config.yaml
hidden_size: 192
head_dim: 64
intermediate_size: 768
norm_place: "pre"
norm_eps: 1e-06
bias: "none"
init: "normal"
init_std_down: 0.0046
optimizer: "soap_variant"
beta2: 0.99
warmup_steps: 200
batch_tokens: 32768
dataset: "wikipedia_en"
Each number is 500 + 25 x the weight over its row's rms, rounded and kept within 0 to 999. Layers, rows and columns count from 0. Numbers have three digits each. The size before them is the row's rms in percent of the matrix's.

# up: layer 4 MLP up, 768x192, rms 0.284, rows 317-333, columns 0-191
# down: layer 4 MLP down (transposed), 768x192, rms 0.277, rows 317-332, columns 0-191
up317 104:476508470521493465506492505485487495496537501482481501484491519475489522498496478502478485461467514522467494428498502504463455527474486476493523560477507520543489512495513506478487509511492500473496504532519501494515515477479481529450465516498503494461516527538458507478536538512485488511485525462474579512514493473508541502510515483511511503516496502443572504507509513507522495529525496479496516492505506491479526515448484520542491476452477520485516532482501499505502565478496519443483556526531487482464534522540553538488511553491542483503510487526529514530526499495490493501
down317 096:567490527474541528458491529512513509508491539486503458513533494512503489505533516478495484478537482490520497537520496511477533468525490484531515538512553529488516489498489463508521513485514464492489473461510526502511489540507505515525475471485488509473489482483507479484477464529526507432512487486522454460476523499485447515475519556457491495481466487525497489502530519513500470511499477496524472464524468464504490482501478494476478549498465524484476489481546521505545484524512484510498415488520504490555501491464495512533520539525505543517457519488499508488500488460518509461
up318 108:448429473474502492488510482499442526510510500491492478508509506492450521526557520477522481514482550488487498495491502526529458531483494472493524491517536514497506514450507508490480489499487499512475469473492495519525493433496545516476504502514571541494519529493521528510541451504509481456526535494476518495530510560479512519490537479476500515469476480502513519498495495483504522511511517517481496482507517483503482507523532536474507501445487497468523541507545510470455498485471514492503479470484508504473425518535539514472504473501533507495497461498512461514499446476501488486
down318 099:506480550502519491506477511552474453489523500530487517535541477490479498487518441478526539519496494518453529486514485508505514490508468505494528473523486536500517496515492493538457482454499506505493495511534447494516503507484534497500548488524518490521484483503537505466495546549500467514529519517494499576487521493485508471471506528492478481456528517516493504498488499496473491520494495525508425511479458519532501524482510474495492459531536510469460501514494495458476490501485443480498545537514464500509502543497506498512511447508487495516483467478491497457459537500506533558
up319 086:490438498517521479502487499511514488492495466502555487469483469458528508472468496506463502516521524476513486442507492476466528482489531476486463509458508519479557470474517507513467531541552517455505455473467494510511459458504496515537524497514494453543477488502497518517493504457516485502514474467506496521492481512449519521500499542542512522547440512475515492520498496487494498489548495504472492497505526543491515499485494546456492498509475511470504519499543535521458518488564485547531514482507492533491471486481504515472489486489510498506572483517497485481497511503506505484
down319 099:511464509498489520551467529472509507548516551509496477528548537471476519481491503509534498484508558456474510517458500482475543500479470470524470507458483500495555525519499471495501539481507525425490511473499470482553494537499475476483529478514500494515525504529479540464496507515495515500492472522471540471528536534506510515491470502521460525529497461541461494518460522483500497483514507505511537506502488529494459494467458499507488498516505464519545472507499519499503509522551489514515518474532512511476501522465522544500494539427518523515505498517479492496492505519493481497
up320 101:504501498511524529472516484514497501505485525485524491493489509496525498498517527517531468458502487488494524515457505504472516444507448485524480513530490533498462519532517514519532496475476508469544502536429511509493455524542526542467485453445486532500486486509481473497551489459478505508501492469487489516514503516501540543461487508517469484490471496500491510463509531561489560483512507485451536548498501492508503493547515500467496522576514485506504486464510503474494467510477458499511521490498515491450494478492467522477499517521538466516473524518544530489504474520504517473
down320 099:544482498516516488491469550477522494507519494486494478485490498520457489503533486487505533524516529456473515508513570482530541507510524520504505494487527491499517493520507549537520480544485504513449469516525553435525471468463504493521490499503489471560478487495501525474484498522529464464537475493481516526467492481528492493495493508520495480502554517504558521480495491481513452504486509454507471437480543500542480505503495504527481516497484479511513481554509519502533507486458521488498536511513489508526529531550505530523483501508514471454532480468486500489500496489505441498
up321 112:492570528494486508481503479452516469541499531429507499481538526510496430565501482487545477477529509470529512506476518493499473530512526476502523500499451531448477544485503506492503511499488485512519488519547499496450500497499519505515477485483497498507531500460514478494504532522504514475484487458506497514514510510482493474536537489502464489458536508507483460502465530459483515440535505477481507505492492546476509511484514463541523509444483508533485510501522492514469515527502475494493519459511516500479546528531469468527535524497477503485506478490489540542499522494533505499
down321 112:479492529530493489481528509458480527477516472505509478477521540497487496467552481517513529518524490500479478509489518500479526488517489513486509512522516546462510499473522502489521490534483533483471479532493526448496498511506566473465480447525537492530500507507476470520496510502486532489493498545513505526465529516474475467461526541492457482478509510516470464506478483449509448532526486521495472487502498517461492479515517475460530495509502512487506465501509452485463504494489506561478493441529516516477546532464510468529518519482506497506463500560506488499456558518518488530
up322 092:469527454547485471527514492515501461513487489495491512542515504514525498474475516463541483542494516504504463518493518499495494481485492483507464507521507534528490550529550462532491540450486499515484551483486515479498508458469522499501520487528468488527478545468495484484468527500502571496489482489512472515542493473473512525526513520481475498499506478474502518501554503477509525443473509533497539479534467522528556536519479468496530459476500470484497485491467511495520501440480514516513478527507508541516508463514538493507530467503503479496535479510471547479505496512502452483
down322 094:481464503498522519483493490566536517492499527477547513497519534492489491485486486475484468462478496530521519486531524491504514519507508501516518528480464460507459415494470504569515430493481451496517508521481518521462476475487498500503470510462498476463493536488518505493527514534519507517539505483479526474520516476512499449501494468535499503473502551487517471520530523498514531523543528485480522495517510493491472493511514529489483511476509517515500498499501499442483476536518481542506494487520531481524479577512494511516503537499466514456513466493527509548498465504479492464
up323 091:489463508502500515503531478503507523531453485497533528479515481514499482507483472459492464554509491471468482505488534501527503531469487472494473448550510492460518498511447506505497520525537507500540484533503548504484446516487523510501507475440534499482518506506549504500476499512521491527488490502472473485529444454469473521508580531458488515488510528536479485482508486499530507489486472475499546473456489541503534480532541494499504479499527521510545494474519515496508532481490502506478496470511464501488532452511518469511527499499449461514544477506492489523505469500514507476
down323 085:486520478459519468462483515482503492533511451530505465521515459568533505472519466516505474488507500482515518532470548507509544527486502472555517479515474491486453494521435483507468464536516502530469513504486519469491517511499517502503462505497503486512525519503496506459554496524511497520465515477499489492503477462501531474481467476542502511478501514517462513503502526481529492478513493502526437480507500508471516508508497549507445488493530489488531491505508513505493438537529451498478495489441481488529517498440523458526518521523533488491497526514497511507498461521463471487
up324 097:461546524506501504477533476453495532499512497485505508474476504512533466524546486536540529540475493503523527485487507498471506502512513459520460483487497476511471464497528527505469504437513541535512497505509480458540532524465465529487525507469517496474522503484492503514542517492491505486477495506523497509537503484471524537531494529455487492544490512468517474481499455503553476497463522546492485487491439486497516532518542503491455513533532468500487523487494511503455493496501487425471495512549470493490560486497460488539507525507496505527506480533500508489479535512505499503
down324 094:474521460456524514438555506500514491501468497497519487502515520515499495540505534514496501538503510493460528527507496497457499527463469489496516535517520507511529489578508488470518496498549510503485468455493466463516542471554481473498519439489491471450532466536497539465509514463496504515505534483480496463486527531474518494513484470522481486489503525504478479517485527515479527481496487516476482504519496509519433533468543500474510555491539509477502492537502551527536525497534492487474482459492509480481508509519505491465508531505451508514510475495487477498482477528495487499
up325 111:494507514518480456513466506492507542538509493539513482480469452454495521516503530480550529503497504529502470505483558519464499477487511516441487515445518523513478489542516512515492489513491500538513503513531515529482468524492438530447493483506501517482530553524512494520516522445499520471501526490489499507530537477478483511495462466506492473498474478491491504504481469525476498466458478516497463484485485468479497559499503531499501500487515503476498538431505474491502511443538499519557470506439491508512506481494488480482509489517525503516498531509481488513526532464478450502
down325 106:476465500503479498527478468524523529475499485533496494499496514510525535548506511472486500521513529491464495492509412550482482529496554502503520489516520546507496522474525501502459490540507474520479482505518494483499506498487467520494496503479493502510506560485481498510503517498503512518463534515463477505503473521483489494480495510542558461521536476475495497464468487494517480527444477461464497496518457523544476526520458532505505507533509502502495541506505508497469507498540483502533527499540502485540480483523516451541502505517512536535419501518476476516519527480476446521
up326 104:513495523467486526495505536555561462492485513512512526457536448512544502494498447517543483527487517518465492444534491512479516473481512523487524477507480485516508505476494464543501495514471537493534512528483490490490500485525490534476551543514472478526474479503501521497508510494539514472471529506545507457529498511506518501507506516510508471459526508520532477526495523480526496487511486480456501546437527471471528472487499496471477482466500529456507490508490474522503484471480525477499541485474445525474468516490528528502504506489481502551502467466506478506478476536498549480
down326 098:512512469519510502474533496448531524536509494508483540531491519490515511534468477546511487504488520481522473511492522504487499536514523502494498454498485501483505493517487514525523496496476490480514534493462483524510510507537495491494449507514530513499554501470498471474465483510503475586465514497522527510474504548452477489503505485516507531526504463474528483549465499487496511474500519465487497485516505460496510525494484481475514515513478485545472488510484483455495563477527435485488481544533510472545540543512484521505456447517509509501439467483497472510467489491485464526
up327 100:517543471497484472492511497519507497506500526525477440467507495462511496469498553470513484485441534489469507527483539516516511500489500477522473472518540512518477555484481520525545504536494449542538514521498477495479498503465517470438464514495532484491496479486516511539513488520517485509545521490471491474487460490526492508487531538480467520498497494527471475450471553492459504468510524515503505480469478495476495467467411472503473539523491511512489527524508508493505515520526519542502492503487478477472470465500535483486481494520504520547522527513482482468498522480500524496
down327 104:500490533493523468520483495524471508480451522530478493500468519524522516469467479482527483461502456475516489527500514515536519478515505466513516503486527501492474539544514505532472527540512513506553441482499527501505459483486501528492482522516479464532493500529500506502517544539471482515514507480518496499488468469499493464485516528451516527485480525494532568498489447499446485476473509508513511476487471493523477461466507484471481523512462501492524508523507494496505529510494469493512528565549492473464455505486449489469542511529489491542519529455464479503513536512516471510
up328 103:490491554516491535491502486468508497482500518479520518490526480491480559494528470510483474498489517500495518495481502519501527552474482489484474489491520538446489502472499515485512534478509527480530516504510525506511465449500489457534510470502508481522480426498467462514457503478494511427478528536499477452439468536491464479504538507500531493468470494561506490490526471543521504479519522474476473520523476485508529514499501495481511528488467499518501509506467496489470496489589453474510478507543485522548495485511495511495496532490515531510501477499483493458535515497486489492
down328 107:466454518482478468504479476517497530472514518497490472524526472509499538496544496506525483510500503491490530507492477498531482501451520547461513528493540485452511484503523532494539474476566503455553485535533495479480541483469519501415518537464450513526531452501514479514448518477454512503489477554492454494506479496501446472516510539516499543504501485533508521502497508512508484519519502451512499481517505486516499502511504537517497511530500490517502523492484478500496537491497518558496467443474473519537509487528499512483505498516509505474485516522510493480526471469526498514
up329 102:508498529510490480483474547540493479454486505515543489511507459502503494480483466502517516524497521486524447488480507499489483484533476492490498500531515522489447450514477483541463538485516541496525522520459497516515500487508512539530515481501504498503466487473470502495526535497472546481500489513489459462518462479464522540518513558515470465514505508505494454537497501494493517474540470481474561473516511538465481483463532511476463545467458511507518494534469479462472507509508504506547491464481533497477523518503517524495502485509541504451492523493458456504467532481502483471
down329 109:532487477458489515512497521480499497424489544503484522529518487495493513485550511550514524525487514512458530429491518572476479503473530467499512487520493503467462498527471477523490506507471509520449499474485566487466498528480530520511503459538477545493545470525505513465499501505511494492508526531499537508458504503487485482497527506535500498460500472541497478545477495511509525492480500466492536482505494512485515503446530523522501496495499481539456502482465479499503485483492510478463495513539512506509502464484484524514511479492498529480503483475468449470479523564522509497
up330 106:517496478488474501514501461479513482509525478481554504504500524504487447460480488535507556491512517526525474487457545478557528510507521529518505519498522549484498535509548459536497494470485465502524496494473511458538501525460522501527494537488513510487457517506495484542482502529487504545489467522475454525467496486506526488512508553494509493511522489485488466490520477526518497512487475556497476486482496537489468441508514487510453479465557495470499518480554485515519482523540552513512498495512529516498453495501500469518528473496528498458502511536493518523484520479497520466
down330 094:524513519495493505493536535514511474507506502532494465501479483539497522494486488505488457533447484511467508489525506446475496514485520511503559505516483468492508518502463514526489494486520542519475509532477528492474511508517526468522502495501478524484518526516520516493468523505482490439502469489506500403503468476544539508482519491505485525482494540470472506495488556488476505442477523521511536486499506491504494508493495464537493462583480462511513481491496508498469504481473530533489492493470497464511492521499513484462505467529451484479477501504575484456464508527511482489
up331 107:475514521489478478488495471479487536459493507479513486524530509494502491487512500485470498469490531533477460487471502486531507523530507524466472481562458496481524495485497491491474508571490500478520551502526472465480548498520468508502456494494540542501507455487492525538486477438513498512488548515515491487503550490514465537445526523496526530504485499515487494504535526433489499432495503545511491515505539465525485459514515465486492453507509483510494521500550527525467485513488472505522489510497492488500479470540513525502512499471508484488498459520517484516483531533514472538
down331 101:473442486538531461528447475539505529492549521509512522490514494511477496531509455505528480500499474534502476484537464515516513505480491484509501511473533538516496499467534462511516508484456471466506501489510516550504487483532500518471536521499509502509467514477519527472536493525446523529509521504486496497466507520501524442518511476537526459498467514560459496475488489486514531535513427454497517513457488477487521534479490509547516511500488504477497485458468462475457499522492464498494517537512513532515508501512483458492497512505508520463517526494526537488501456501528503505
up332 094:460486462531467517448521504507482499490517491491461466482515458533520534535498480490458483492515521457520521511469523508520490514476477474514523486493484461464500499474488512501477471489503577531479495493486456528494526529451531513474520533528485492494475491468476530489504458489470486512495538512509511489534483511572519513501476515506472514524539520469549505485508497540518502524533514532506514518484476473502434513553506485479508518480514540489477453510520506471441522521463515499505472506504500523463499481463538454505505497490522497502531478517487479516517535535501483510
down332 092:471527495454542506543497497510477509521494488525520512508535508501541495495466491477461511480534486491495506511529528525463487509494529453546481500493539463476461458474497454488493467466533463512507497518482498440464517523528469472526505477512507504533489529502489568508469521527504513503480535530503494496528543505458456516441514486520498488520482499505511478528525478489487505502463492516520505504485493518545546537529505450519487540438464520465485493500535515472496547524494503463502466512504530468514490515453538498478483505510495512526496533486504512499487492474519506544
up333 094:510498508465523495501517520496520483479552518495513469486479519506478495481517497538504509518479495521426523503493476552495500506442517508506512500497459498555472502477504505534479501507496501557561482523531445525532503521508505481479432518501520477479474471520493466476499529511479528476522492492529453474527566504509472482511518496537537487476540485484483495544519469496476494523489477520498495415498528513476485519501531514480498507476472513506502472486463478483539494484516490512534495477500535481517490521535467497460531470453510509508482503462480509475501470463500522502